python train.py --n_layer=12 --d_model=192 --n_head=6 --n_kv_head=6 --head_dim=32 --d_mlp=1024 --vocab_size=8192 --activation="swiglu" --norm="rmsnorm" --norm_place="out" --norm_eps=1e-05 --positions="rope" --rope_base=10000.0 --rope_fraction=1.0 --qk_norm=true --attn_scale=0.177 --bias="none" --tie_embeddings=false --parallel_block=false --init="orth" --init_std_qkv=0.0467 --init_std_o=0.058 --init_std_up=0.0668 --init_std_down=0.0668 --optimizer="soap_variant" --lr=0.0105 --weight_decay=0.0 --lr_head=0.00689 --warmup_steps=41 --schedule="wsd" --decay_fraction=1.0 --decay_shape="linear" --final_lr_fraction=0.05 --batch_tokens=65536 --seq_len=512 --doc_mask=true --train_tokens=356700000 --steps=5443 --dataset="wikipedia_en"
Each number is 50 + 12 x the weight over the matrix's rms, rounded and kept within 0 to 99. Layers, rows and columns count from 0.

# layer 4 attention key, 192x192, rms 0.0453, rows 144-166, columns 0-63
29 45 56 40 25 58 64 61 47 69 42 61 54 68 55 50 48 38 64 58 52 46 54 69 51 60 71 61 34 47 58 45 46 61 52 56 50 43 65 76 29 36 55 47 34 55 43 66 62 67 44 36 64 53 50 43 77 66 53 54 32 59 40 61
40 47 58 41 62 53 51 51 48 33 56 45 57 53 58 74 37 53 65 45 49 46 48 47 63 59 56 38 46 63 41 40 50 44 46 40 50 36 48 51 63 52 54 59 44 49 57 52 40 58 52 49 59 46 48 38 32 37 48 30 60 34 56 40
40 40 35 59 30 41 57 73 54 49 47 57 37 43 25 36 47 56 60 48 67 38 48 62 48 48 20 67 27 66 68 45 57 52 52 62 37 65 58 37 60 67 67 60 55 31 37 51 46 52 54 49 46 36 49 66 52 62 34 59 67 65 64 59
52 35 57 62 67 34 58 23 46 57 80 54 52 58 52 31 45 30 54 63 41 51 57 40 48 53 52 38 49 38 51 43 47 32 19 51 53 34 71 61 57 36 55 53 51 44 48 60 47 23 52 28 41 36 52 58 52 47 50 38 50 59 54 58
38 75 41 40 30 59 74 41 32 23 66 35 76 56 62 50 51 59 52 66 39 27 68 55 42 37 52 54 62 37 41 53 55 42 47 61 88 34 28 46 43 81 69 79 43 41 71 48 39 47 67 45 59 59 28 44 48 27 57 52 35 60 29 47
55 43 53 54 78 57 27 46 54 35 53 52 60 50 44 47 47 41 47 48 53 57 38 36 51 40 58 70 52 40 48 48 47 48 59 48 58 65 56 53 52 61 70 59 53 49 58 51 51 51 56 52 57 44 35 35 53 51 35 61 40 51 62 63
30 46 44 49 48 50 69 57 49 36 47 23 58 75 57 41 53 60 52 50 51 58 35 51 42 35 20 38 35 61 46 41 54 79 66 44 42 57 66 48 59 56 71 54 51 67 46 53 45 36 48 42 54 36 47 71 61 53 42 46 33 44 14 45
45 59 61 22 70 52 49 43 46 61 60 57 49 38 47 53 74 50 57 44 58 40 17 22 55 40 56 31 71 47 42 64 45 52 50 27 48 45 35 61 45 31 45 48 51 58 59 61 60 63 73 46 73 38 48 39 44 54 31 71 28 59 52 38
37 61 73 44 51 49 74 42 51 43 28 40 75 35 46 43 44 59 52 64 41 69 46 33 31 57 55 35 70 32 50 31 56 44 54 68 47 64 69 41 62 48 43 42 44 59 47 43 70 77 42 65 47 54 35 16 53 25 52 15 44 35 53 47
48 48 53 52 59 35 21 26 55 66 47 70 33 62 49 61 43 54 29 48 69 46 58 61 38 58 18 29 56 64 44 40 32 58 68 25 42 54 55 71 69 77 27 50 55 35 50 34 58 33 27 46 44 40 64 51 38 44 58 39 45 50 24 51
37 54 47 32 49 63 37 64 49 41 62 63 55 35 50 47 39 42 52 52 63 63 41 31 71 78 52 70 68 63 31 54 45 55 47 41 48 23 49 49 40 49 51 45 63 69 37 52 48 39 50 57 23 35 40 31 45 66 42 37 58 52 41 62
47 56 42 37 63 51 59 38 64 81 64 43 34 51 57 54 47 52 46 73 47 33 34 41 40 72 56 37 57 26 50 51 49 60 52 42 58 58 45 42 11 55 70 43 54 63 69 52 56 58 53 46 51 47 33 58 37 48 51 50 58 44 47 72
42 50 66 61 33 65 49 74 50 44 67 51 54 67 67 19 45 74 59 71 49 31 64 44 71 51 53 46 53 57 59 45 63 58 53 50 56 55 60 36 46 40 43 51 55 59 27 45 43 61 46 27 74 39 52 69 41 30 77 48 37 75 65 61
41 50 40 61 72 52 57 50 28 42 58 50 53 63 47 62 42 60 45 66 51 87 61 60 67 78 58 63 52 50 56 48 33 35 76 36 52 30 65 42 65 49 44 56 40 45 42 32 40 57 74 20 75 50 55 49 48 57 26 55 70 48 52 62
71 50 77 61 43 50 25 60 33 41 50 53 66 56 43 59 38 48 50 76 47 48 58 36 50 13 41 65 49 47 65 45 61 66 59 46 41 53 63 51 64 33 75 45 53 36 37 34 41 48 41 38 40 48 28 44 49 43 64 47 40 42 46 52
39 32 54 47 54 80 65 64 59 61 36 45 46 67 63 36 48 34 38 55 60 45 41 74 48 42 33 36 57 51 52 42 48 36 34 70 63 45 38 44 58 65 42 53 43 63 58 45 23 38 30 40 41 51 44 49 53 31 50 55 45 38 41 68
38 58 46 44 56 56 54 64 45 64 60 73 38 46 64 25 30 50 48 28 56 40 43 43 58 51 59 61 37 56 39 51 64 37 45 54 67 41 43 58 27 65 57 43 60 56 47 73 58 50 37 41 45 36 53 45 67 66 40 41 52 44 43 51
41 51 61 51 46 56 53 39 49 48 59 60 43 55 24 59 52 50 49 51 50 51 34 38 41 48 54 68 55 49 34 53 66 46 37 50 35 62 45 43 32 60 68 28 59 39 61 34 63 54 39 59 65 46 44 37 54 54 63 56 36 47 54 52
56 49 50 59 53 41 56 56 61 44 48 32 33 64 56 41 49 50 47 54 40 57 60 60 58 51 47 31 40 51 59 53 30 63 49 52 68 45 46 48 79 54 38 74 47 55 30 66 44 35 57 53 38 61 46 52 47 53 36 50 62 49 55 40
56 64 50 58 38 63 57 54 37 57 36 43 52 33 61 41 28 76 57 49 43 39 55 55 50 25 71 58 38 37 66 47 71 65 67 52 34 42 43 60 35 51 62 36 50 64 35 69 59 56 61 42 45 47 68 73 43 45 51 60 57 38 64 26
56 45 54 41 55 52 50 42 48 55 42 61 57 30 37 47 50 49 54 46 34 61 51 44 56 58 51 66 65 46 49 39 55 40 48 52 51 49 47 37 36 37 52 44 62 42 47 48 45 55 53 60 61 44 44 50 69 51 49 48 40 46 39 40
49 57 51 69 56 30 52 48 72 42 45 52 43 31 67 54 58 49 55 37 59 36 54 56 41 45 50 37 58 43 48 55 32 65 61 47 59 53 35 38 69 48 30 67 55 65 52 33 40 40 31 52 53 47 46 39 56 56 59 31 51 57 61 74
58 44 69 63 39 47 64 47 30 67 64 47 32 77 50 50 47 74 55 61 74 35 46 49 46 50 64 41 40 50 36 57 60 38 58 60 60 60 51 65 54 40 54 75 46 57 57 62 47 66 57 47 57 50 43 50 41 25 31 68 48 36 67 50
# layer 4 attention query, 192x192, rms 0.046, rows 145-166, columns 0-63
63 31 09 40 33 48 53 38 47 48 50 44 27 57 47 50 56 57 50 46 48 53 54 36 35 54 39 68 73 58 50 52 43 31 50 51 62 68 64 77 45 26 51 50 64 71 35 51 39 52 60 27 56 42 56 59 36 50 32 76 75 46 68 45
40 64 46 54 24 73 43 47 61 56 62 33 53 60 49 30 41 60 55 46 49 56 47 49 54 57 49 28 51 51 47 44 42 54 56 45 70 43 52 31 63 47 40 46 56 45 53 20 48 42 61 47 32 60 58 46 66 38 46 61 44 50 46 48
59 25 74 68 48 44 58 29 43 31 46 30 49 14 61 34 52 43 76 23 48 56 59 51 44 31 49 62 53 36 59 42 45 49 35 42 67 40 55 32 40 68 55 54 60 28 76 62 73 41 74 68 63 50 46 40 41 54 46 67 57 55 41 67
43 59 54 47 51 53 34 60 54 49 39 49 56 48 44 42 64 57 49 55 59 56 40 59 49 47 57 52 51 53 57 53 50 47 40 32 55 57 38 35 42 44 51 39 47 40 52 49 53 50 61 46 41 56 58 39 44 64 49 48 57 49 46 46
51 50 51 57 45 50 46 63 54 55 55 40 27 63 55 77 31 38 69 59 25 76 21 54 55 59 49 26 43 55 58 45 45 48 62 46 38 56 31 50 47 52 59 32 33 42 53 39 46 44 90 48 37 61 69 57 32 42 45 49 42 66 47 30
52 62 46 63 58 52 57 44 37 45 50 33 48 74 47 41 59 56 43 56 55 40 53 38 48 58 33 48 61 60 64 46 45 42 47 45 57 33 48 37 61 34 46 62 58 40 56 72 55 48 56 41 41 51 62 26 54 61 43 32 52 45 54 63
40 25 61 46 64 42 66 79 58 64 50 57 69 54 58 25 66 70 51 44 57 62 37 53 55 55 40 79 68 57 39 55 59 42 49 40 64 39 39 58 46 47 45 40 42 57 53 46 50 59 55 59 59 70 29 64 58 45 34 68 23 36 73 54
42 37 48 51 52 39 63 53 39 24 34 50 60 74 55 28 44 88 46 72 70 29 48 47 47 49 58 59 72 49 49 32 38 52 36 36 42 91 53 47 45 53 45 64 52 55 29 71 37 58 59 46 45 72 55 51 60 50 74 49 58 41 53 41
59 55 52 51 41 42 38 24 53 45 85 49 19 34 57 49 45 58 62 49 44 49 44 28 64 69 51 55 67 55 40 44 38 56 64 55 60 47 54 40 32 48 72 39 33 51 71 30 66 37 43 54 71 62 90 48 39 63 43 45 45 36 48 40
59 45 52 73 73 46 71 50 55 55 54 40 73 39 45 72 55 29 60 43 50 45 43 47 48 44 35 55 56 62 76 45 22 45 58 44 52 51 32 40 14 62 34 67 59 45 35 14 61 53 43 69 57 58 62 51 39 48 81 43 49 71 61 55
56 45 24 30 41 57 73 43 63 54 29 50 46 45 44 62 55 42 58 40 47 55 48 60 32 51 52 48 41 36 31 62 66 52 52 57 66 43 53 33 55 50 64 60 45 49 38 54 41 55 48 66 81 44 38 51 65 42 26 64 50 38 41 42
56 38 45 17 66 61 51 44 50 58 31 29 26 42 60 86 63 54 53 65 32 44 41 35 53 72 31 32 43 75 45 46 58 62 37 66 46 68 47 62 62 62 75 52 39 44 58 67 49 62 43 58 50 72 40 52 56 45 53 68 78 51 48 69
52 50 25 51 46 42 65 40 67 52 56 52 45 33 59 61 77 51 38 54 54 42 69 56 58 55 62 74 41 46 20 63 56 46 49 41 59 75 78 40 25 70 57 50 35 42 30 64 51 62 39 29 65 57 72 21 77 60 57 61 46 46 63 37
38 49 67 28 59 33 48 35 57 53 53 67 41 46 51 41 50 45 66 57 65 54 43 39 51 34 48 47 41 67 56 31 55 55 35 64 45 66 53 46 41 47 32 35 60 35 55 41 45 50 41 56 25 49 47 43 60 60 46 38 48 65 63 54
58 54 40 51 35 53 43 50 40 33 47 33 62 55 43 54 54 44 79 47 40 57 52 19 36 42 30 39 53 61 56 38 45 40 28 50 37 68 46 36 24 52 70 56 62 18 50 40 54 68 51 37 35 37 45 53 53 39 43 66 58 30 44 40
33 36 60 56 34 70 63 55 59 44 64 60 60 51 52 57 46 35 42 50 48 53 38 58 51 35 38 64 56 53 49 51 63 46 56 38 52 53 45 59 48 33 56 66 50 44 77 51 53 38 48 85 47 34 51 65 40 52 31 62 48 59 56 56
61 60 64 46 51 25 64 60 54 49 47 61 38 66 45 67 73 65 57 28 56 28 48 72 60 36 79 48 54 44 47 51 42 38 50 47 43 24 65 51 61 47 42 52 55 59 34 58 55 57 62 49 54 56 46 44 69 85 36 36 45 51 35 49
48 57 31 61 58 51 37 50 31 50 40 49 52 45 58 47 28 54 39 59 43 53 53 34 39 63 44 30 45 56 50 58 50 61 53 75 49 50 55 66 57 68 46 36 60 47 48 38 33 57 48 37 55 72 65 34 36 49 51 55 57 34 58 55
54 15 63 40 44 56 52 44 49 69 80 49 43 46 57 44 60 61 46 44 59 68 43 28 52 56 32 47 47 52 45 51 30 63 34 53 45 55 49 30 45 46 50 65 48 54 65 67 62 38 41 67 51 44 55 60 55 46 46 58 42 50 68 41
50 37 63 69 62 63 56 55 68 44 76 54 42 49 38 59 57 70 50 34 72 34 47 66 60 44 67 53 52 46 56 41 48 57 52 39 62 67 42 35 47 33 57 51 34 42 64 58 73 40 52 62 44 48 42 66 77 60 43 38 59 57 37 39
60 65 50 56 71 67 48 41 52 36 31 50 47 48 27 49 57 47 47 63 37 48 58 58 57 44 57 42 51 50 57 45 55 39 63 56 57 47 48 57 36 52 64 36 41 57 57 48 41 56 59 43 48 72 53 69 67 67 58 69 51 36 30 58
57 74 31 53 49 41 60 42 46 52 29 41 40 43 55 34 44 35 66 43 25 57 50 34 33 48 50 49 59 40 55 73 67 52 41 50 41 43 51 41 46 61 41 58 57 58 38 55 35 67 49 49 51 24 58 47 37 36 47 47 54 43 68 56
# layer 4 attention value, 192x192, rms 0.0487, rows 128-159, columns 0-63
63 58 71 47 64 27 66 53 42 79 38 56 49 72 26 40 54 53 27 57 66 53 35 53 40 57 56 31 48 45 42 52 48 56 42 63 50 43 48 47 56 51 73 66 46 43 67 54 38 56 76 60 46 42 61 59 56 45 40 47 32 74 41 50
40 65 67 36 33 55 31 52 48 40 31 63 68 27 52 66 61 57 31 46 52 75 57 57 61 43 60 62 57 38 28 53 43 34 56 48 72 63 45 32 71 57 81 41 57 40 47 24 53 49 59 48 49 55 57 36 66 57 56 61 35 46 52 54
49 51 51 54 54 67 36 47 47 58 58 40 49 58 33 35 23 35 68 52 62 44 31 68 50 49 53 68 36 65 53 43 43 67 38 45 45 73 42 62 28 39 63 36 46 66 20 25 40 38 42 71 43 82 42 47 65 70 52 42 48 71 75 49
36 53 47 52 74 54 61 36 53 60 69 47 51 68 52 32 49 36 53 40 47 72 61 57 55 80 60 41 45 58 73 61 45 20 38 30 76 46 52 39 68 32 40 49 57 75 55 45 47 58 37 38 58 43 86 33 47 56 29 34 63 43 55 51
51 49 44 56 60 63 76 72 80 59 70 19 50 46 61 61 53 64 63 47 24 27 71 46 45 38 58 35 66 47 55 42 70 54 21 67 69 68 45 43 50 60 61 60 46 48 50 60 56 43 43 62 46 57 38 54 60 47 67 66 44 55 51 55
59 50 70 51 55 48 73 48 60 47 25 77 48 48 47 57 56 56 60 73 24 25 34 41 32 45 37 69 50 43 58 35 57 76 52 41 42 56 55 54 36 84 56 54 66 50 51 48 69 42 54 53 68 57 53 72 48 48 49 62 48 61 51 47
28 70 63 30 44 57 48 36 52 48 59 39 54 58 37 54 44 22 46 50 19 52 47 49 56 64 47 52 47 50 54 60 41 61 52 61 46 68 37 63 51 62 64 39 38 60 48 21 66 45 54 34 51 70 44 53 35 37 55 42 43 59 58 54
72 63 54 48 35 69 21 56 76 57 59 47 67 53 50 57 52 54 56 16 53 41 40 52 55 42 39 49 48 64 36 68 39 18 25 43 44 58 37 58 43 40 75 64 74 50 70 53 41 44 38 58 46 52 51 49 51 53 43 62 51 49 51 56
68 43 71 37 59 39 54 81 41 62 54 50 44 55 38 22 56 59 69 64 45 36 74 75 48 55 48 53 58 51 48 40 44 42 46 68 46 39 65 66 51 16 44 49 34 38 34 59 70 40 45 45 50 64 46 37 54 46 54 54 51 69 49 49
32 57 52 39 19 52 42 47 58 63 16 47 59 64 44 36 35 47 33 48 57 54 72 42 40 79 51 51 64 44 42 55 55 40 80 53 53 51 60 59 47 81 34 52 48 57 69 51 17 85 48 71 82 52 32 47 63 44 54 51 34 43 43 58
41 48 25 56 56 53 46 24 57 73 50 38 43 35 51 72 61 67 23 40 28 47 40 68 32 34 49 35 43 52 22 62 60 65 75 51 56 41 51 63 59 53 55 48 71 41 49 57 21 64 52 39 55 69 47 62 61 52 29 57 53 64 42 63
60 83 12 40 59 52 55 38 53 44 65 49 54 42 49 31 46 46 42 53 47 48 41 50 38 43 82 63 40 41 39 38 55 45 54 42 74 43 52 44 44 61 56 43 56 32 47 30 46 47 45 33 33 55 48 58 42 76 76 68 58 41 70 52
56 50 53 19 47 34 55 66 60 54 38 61 51 52 26 36 35 55 64 67 60 78 46 51 44 52 55 73 40 40 54 39 49 54 46 59 36 45 66 53 55 85 49 42 65 44 50 45 50 51 59 51 27 39 43 57 31 50 33 23 62 50 49 58
75 53 53 67 18 51 42 34 43 27 70 48 72 60 64 70 46 46 55 43 29 66 64 82 42 58 58 39 35 43 34 62 55 62 50 70 49 48 83 40 77 80 70 59 59 64 55 49 58 56 49 62 74 48 53 73 59 32 40 38 63 34 32 31
43 77 80 57 37 59 68 82 36 24 48 40 60 70 28 42 51 52 48 52 19 43 52 37 21 68 59 57 64 56 51 57 63 66 65 31 48 58 53 25 51 43 35 75 40 42 49 28 59 52 53 65 61 56 52 41 51 70 54 52 47 53 68 33
26 50 42 60 70 58 68 65 48 38 42 28 52 22 59 28 58 41 58 47 49 83 64 74 59 67 54 62 47 51 47 48 36 79 78 30 41 53 75 55 42 21 71 51 50 59 28 53 52 72 29 59 54 46 47 34 47 53 45 24 55 37 73 43
47 55 57 33 51 64 72 58 19 39 50 68 50 55 41 66 56 54 38 45 28 66 44 54 44 60 79 50 59 58 42 25 35 47 42 48 52 31 65 41 38 40 36 71 50 77 43 59 46 66 21 43 78 61 40 41 36 67 53 61 48 47 58 42
52 33 70 58 67 60 56 56 35 65 65 61 34 41 32 65 70 36 55 45 43 38 47 65 31 54 65 62 31 63 42 48 30 45 65 32 14 42 19 55 48 54 45 51 53 37 49 54 48 47 65 54 40 59 39 24 64 67 55 62 57 45 56 61
64 42 54 46 48 47 54 44 46 46 55 47 48 41 59 27 46 50 52 48 51 71 53 55 86 76 54 58 56 52 78 39 69 57 38 44 33 43 72 59 45 43 78 44 56 52 49 34 31 64 42 58 42 56 57 78 52 61 42 65 46 68 51 51
51 59 32 38 55 28 58 44 61 48 72 53 36 25 63 47 52 62 65 50 60 55 41 40 34 44 52 38 57 52 53 59 62 62 57 66 73 39 66 38 33 65 46 52 43 49 23 32 41 53 60 65 48 32 42 69 42 55 53 60 67 43 42 53
47 61 55 51 41 54 27 61 49 50 58 43 48 70 40 51 53 39 73 69 74 51 57 77 37 80 75 55 64 48 41 59 59 62 58 53 48 70 37 58 50 36 55 68 23 36 20 47 64 62 64 70 35 16 52 35 49 55 55 17 56 34 67 46
33 54 52 31 67 40 60 36 49 49 44 65 65 49 48 52 43 59 48 54 30 54 58 40 64 58 52 65 59 50 40 39 45 49 53 56 38 69 60 49 59 60 54 60 59 51 44 42 49 25 69 62 67 52 29 42 76 61 61 51 64 33 60 66
43 62 57 54 52 47 55 63 90 57 43 16 36 48 54 31 69 52 66 54 39 59 60 79 53 58 59 38 49 49 48 43 50 52 30 28 44 25 52 63 46 73 77 56 50 59 68 59 55 52 61 40 47 39 38 54 64 59 51 36 72 41 65 75
53 29 61 06 64 63 28 33 57 50 42 55 59 51 59 56 43 79 62 71 67 54 60 51 56 48 53 24 64 47 55 67 48 52 36 57 34 36 64 51 39 64 41 67 40 41 76 48 58 56 42 86 43 50 47 46 77 57 42 68 42 70 32 43
47 34 61 69 36 24 56 74 51 54 49 61 56 94 47 33 52 57 23 51 53 60 47 45 33 68 66 33 23 50 49 71 45 71 37 61 45 70 48 57 25 61 89 46 50 42 41 46 41 38 46 49 52 37 60 75 34 63 67 39 50 46 43 38
77 47 47 57 77 45 65 66 59 37 51 51 58 52 54 49 33 53 74 20 20 52 65 57 46 26 31 54 43 46 38 42 58 77 64 36 54 51 52 50 68 36 80 55 49 41 38 51 20 70 60 45 57 42 43 55 74 37 54 69 66 39 58 30
63 58 46 48 45 55 47 67 42 52 37 38 48 56 34 49 46 58 22 42 36 58 40 52 56 55 37 38 59 55 31 67 30 80 64 36 34 62 47 53 27 46 58 38 28 63 43 50 41 89 47 59 49 46 54 24 40 60 55 67 60 57 67 48
46 40 60 45 47 54 53 47 43 13 32 54 77 36 57 54 37 35 85 39 46 44 42 62 56 41 60 24 67 59 42 48 42 63 33 52 56 57 50 21 19 58 49 33 56 32 27 51 30 37 66 38 38 37 49 57 40 62 66 50 37 58 09 49
39 66 67 45 63 56 50 49 43 49 42 57 68 35 59 53 53 58 67 35 54 34 49 13 49 51 62 71 60 52 45 49 72 49 52 48 67 61 50 19 57 42 52 40 37 36 52 48 61 29 34 56 44 49 61 35 51 59 35 47 46 73 59 48
43 42 70 48 74 63 34 58 53 37 65 34 41 47 57 48 57 52 50 67 81 44 50 32 67 53 45 45 41 73 78 63 62 48 35 41 53 90 50 46 48 49 47 26 56 56 28 53 39 21 29 32 57 57 55 60 41 30 54 51 36 59 55 52
39 40 64 55 49 36 48 71 40 51 75 35 43 28 39 40 45 55 39 60 52 43 36 67 42 47 51 46 61 70 37 66 63 37 89 44 50 39 52 26 53 41 29 57 54 57 40 87 40 67 57 28 47 55 36 53 34 49 26 62 47 71 47 43
39 52 57 26 69 44 62 49 47 60 51 58 60 25 81 49 47 79 70 64 54 35 49 52 37 75 54 65 61 41 45 62 43 49 40 68 31 53 37 52 33 70 59 42 56 44 62 53 52 48 66 58 49 39 61 38 37 21 54 43 51 55 53 43
# layer 4 attention output (transposed), 192x192, rms 0.058, rows 128-159, columns 0-63
38 60 30 29 55 56 54 48 19 46 62 36 35 70 56 51 32 58 42 52 56 52 63 63 52 52 47 52 45 48 42 57 48 50 55 55 55 50 45 50 58 61 54 57 66 63 35 48 32 49 47 25 49 38 31 37 40 49 45 36 52 58 47 41
38 56 45 44 35 38 45 58 40 49 48 65 48 32 58 53 54 53 61 41 40 40 52 40 49 61 41 59 56 46 46 58 45 72 50 45 61 33 78 36 68 40 52 57 60 41 30 56 63 63 56 57 48 45 43 39 47 50 54 56 63 44 40 45
18 55 62 34 70 56 42 23 58 59 35 60 31 49 46 53 49 69 32 49 48 59 76 51 48 57 55 62 50 56 40 52 42 48 53 62 44 53 46 53 33 47 66 41 54 44 50 44 54 58 44 55 57 40 47 54 35 22 52 43 50 61 53 56
53 37 52 59 48 57 45 65 49 35 42 46 22 48 41 53 49 65 58 39 39 52 41 61 30 53 49 30 41 45 62 55 51 30 34 43 62 67 34 78 61 38 46 26 63 48 59 50 34 61 55 35 48 60 61 47 65 44 47 34 68 64 55 57
53 45 59 65 51 47 70 42 39 57 63 33 62 58 39 51 57 58 53 53 45 42 53 50 38 52 42 42 34 51 35 53 56 59 36 60 53 46 71 50 35 62 32 50 45 59 51 58 35 46 42 52 63 49 72 48 49 43 50 45 52 50 42 71
52 71 60 39 40 40 47 45 47 33 24 63 40 54 50 44 38 51 53 61 51 38 58 61 62 33 21 50 35 58 61 40 51 52 61 51 22 57 54 58 42 71 61 51 76 65 69 54 62 45 57 51 40 56 62 56 37 41 31 44 66 62 53 48
54 45 74 38 62 52 40 57 56 59 21 43 50 46 50 44 50 43 60 50 43 41 55 56 54 64 35 48 67 67 44 27 59 52 32 65 65 52 43 49 52 72 43 44 57 25 56 30 66 40 63 53 63 28 52 67 49 54 60 44 31 51 58 74
34 45 44 68 69 33 67 58 48 59 64 60 51 62 56 47 76 67 44 53 39 58 62 41 43 39 47 51 56 52 41 54 52 53 44 46 42 59 47 34 51 53 40 43 52 56 39 47 70 53 50 34 64 43 67 38 68 49 48 36 67 34 58 46
62 39 55 57 34 45 47 45 43 37 44 53 46 50 56 35 83 49 63 45 42 49 75 66 44 65 67 55 38 37 53 35 51 47 59 42 49 66 44 50 44 59 61 68 47 51 56 38 51 47 69 29 53 53 61 65 71 62 53 49 34 52 42 54
67 38 61 64 59 56 47 63 35 38 80 30 31 45 39 60 58 32 59 69 60 43 41 44 41 37 31 42 52 54 52 49 55 42 56 41 46 40 38 56 44 52 50 63 75 53 61 66 52 54 54 66 45 50 50 48 49 41 40 54 46 42 40 27
45 58 51 50 67 55 45 36 62 58 59 47 55 48 45 55 60 50 45 58 34 44 60 67 56 51 68 40 43 53 52 53 55 52 48 49 71 56 65 47 56 48 39 55 59 29 28 44 48 71 59 54 47 33 45 40 41 41 54 56 44 45 45 46
65 50 38 43 45 47 68 68 54 37 36 41 66 55 49 38 62 72 39 48 48 50 57 22 59 35 61 39 50 57 63 52 41 46 48 42 43 52 59 48 22 56 38 44 44 44 60 66 63 64 37 43 58 52 53 46 37 47 54 44 28 79 25 19
65 52 58 28 49 47 64 44 63 60 32 35 38 56 57 41 57 48 57 67 42 55 47 49 41 49 63 60 45 40 47 52 49 50 61 22 52 45 75 65 24 34 51 52 57 72 58 78 59 39 54 69 41 33 49 35 52 54 46 36 56 59 41 31
51 60 70 52 56 39 48 30 53 50 51 54 51 45 41 48 59 50 69 30 51 54 32 43 42 50 50 61 48 49 55 67 40 54 35 37 79 68 38 39 37 43 27 61 57 44 53 68 62 56 49 61 55 41 55 39 72 40 60 53 42 30 54 47
51 53 52 64 30 71 67 55 48 50 48 47 48 61 54 48 45 42 51 61 50 43 54 35 38 42 30 52 50 31 66 48 59 43 50 32 42 31 49 61 54 71 32 52 56 40 64 29 45 48 38 57 44 48 77 43 65 07 57 67 26 36 58 64
56 44 53 36 58 53 48 47 47 61 41 53 46 48 53 60 63 49 32 38 50 53 57 53 38 59 69 52 50 36 48 59 61 55 54 50 49 46 26 58 48 55 42 35 48 54 54 56 63 54 57 64 49 72 33 67 34 53 46 60 41 51 38 58
52 53 62 49 33 59 59 35 46 49 58 49 62 39 57 56 39 58 40 48 55 42 48 40 24 28 50 56 53 42 64 62 54 41 27 39 45 36 34 59 50 68 62 34 43 60 62 48 43 65 43 67 36 53 26 34 44 35 18 44 46 49 46 66
59 32 48 60 45 64 41 18 37 55 46 54 54 50 47 58 57 64 17 55 54 75 34 39 52 68 76 43 60 59 69 48 48 52 59 57 27 40 51 22 62 46 54 44 49 42 44 43 53 26 58 44 36 55 38 45 40 54 71 39 50 42 43 60
60 49 48 23 41 62 46 41 50 46 47 45 47 62 35 57 43 60 42 48 58 52 47 64 38 66 55 55 57 43 10 58 47 49 73 49 40 52 61 64 47 48 76 53 55 59 63 53 55 68 41 33 46 76 59 45 55 34 27 65 55 65 46 31
40 68 36 27 45 38 61 30 63 48 75 48 55 48 37 63 46 53 64 79 63 64 54 41 50 55 51 46 57 49 52 71 74 49 60 67 48 63 51 49 44 57 64 50 53 61 52 37 56 69 36 47 52 50 56 51 37 62 48 43 48 44 55 53
33 67 39 40 55 61 44 43 39 70 63 41 53 52 47 74 59 49 68 55 42 57 47 31 75 56 55 38 79 53 56 53 57 41 50 59 58 55 36 44 60 50 78 55 28 39 56 73 59 44 46 47 66 38 68 57 31 49 60 66 56 49 44 67
43 43 60 43 40 71 52 34 57 49 47 62 57 63 62 37 65 45 39 48 39 42 26 61 50 45 43 40 51 49 40 46 57 35 55 42 44 52 68 45 67 52 59 55 48 68 65 47 66 50 56 61 78 44 37 54 33 56 34 66 26 49 32 52
67 50 55 45 43 71 42 47 67 65 50 45 77 61 52 32 45 67 63 64 66 55 60 58 61 42 41 43 50 66 71 33 60 34 38 40 53 51 59 57 48 43 48 72 22 53 53 67 45 31 52 46 37 51 68 58 49 54 69 53 72 60 63 66
52 71 26 61 64 54 59 38 34 58 50 55 40 52 33 83 55 39 58 57 60 61 39 42 48 40 51 50 53 69 37 42 58 43 35 65 42 62 52 30 53 83 74 64 46 38 52 48 41 53 67 53 71 47 44 27 57 67 51 63 57 47 35 37
38 59 66 52 58 57 48 61 37 44 60 58 67 41 54 52 60 46 23 56 52 32 51 41 38 47 56 31 42 37 21 62 59 58 37 37 59 66 55 46 44 46 71 54 53 59 49 61 63 56 22 41 52 44 77 59 35 57 49 64 37 49 41 45
56 53 41 55 51 63 56 42 48 60 59 38 62 56 50 32 48 43 56 26 60 46 37 50 29 44 62 63 50 44 30 57 46 70 51 36 55 55 31 54 69 41 61 47 59 59 71 47 50 31 30 51 57 45 40 43 65 37 72 65 55 34 20 60
31 55 52 51 53 72 41 49 29 63 51 47 50 40 53 51 55 43 43 53 43 49 55 34 56 36 49 44 48 55 66 50 76 46 35 50 53 25 47 40 30 67 50 32 34 35 56 54 61 49 62 56 48 38 37 60 58 34 53 53 54 44 37 63
38 50 52 46 23 49 49 38 42 29 37 42 70 62 35 37 50 57 49 43 43 43 55 38 55 55 50 49 60 46 25 45 46 57 46 26 44 51 52 56 57 66 37 34 48 65 52 60 35 45 41 36 51 55 49 64 36 36 64 65 60 34 37 50
41 69 29 34 37 61 49 51 52 53 55 39 47 24 47 41 38 41 61 57 45 47 52 68 35 68 52 69 32 36 43 50 49 40 53 46 65 20 65 53 63 58 60 37 38 48 70 55 47 42 49 40 46 51 61 27 46 47 36 63 44 42 70 55
48 59 65 62 54 48 46 48 49 33 56 66 32 60 50 34 62 36 22 61 65 37 61 61 59 51 49 44 33 59 34 52 50 69 41 56 27 49 34 63 30 53 61 54 51 68 38 39 53 47 49 39 31 58 34 52 65 58 48 66 56 59 54 57
47 48 42 42 37 49 38 54 44 41 78 43 50 56 53 22 48 53 44 53 48 62 60 38 47 51 49 37 46 45 50 33 60 53 45 59 58 62 42 61 51 45 38 45 46 38 43 50 55 53 48 61 45 49 74 60 50 37 46 47 41 54 60 22
58 72 46 21 32 73 46 31 34 50 55 48 47 39 46 33 52 38 54 40 54 52 52 67 55 23 51 37 34 40 30 52 48 42 45 42 33 43 55 65 51 52 68 77 41 79 72 64 61 42 61 38 62 49 32 58 49 68 62 43 62 36 56 46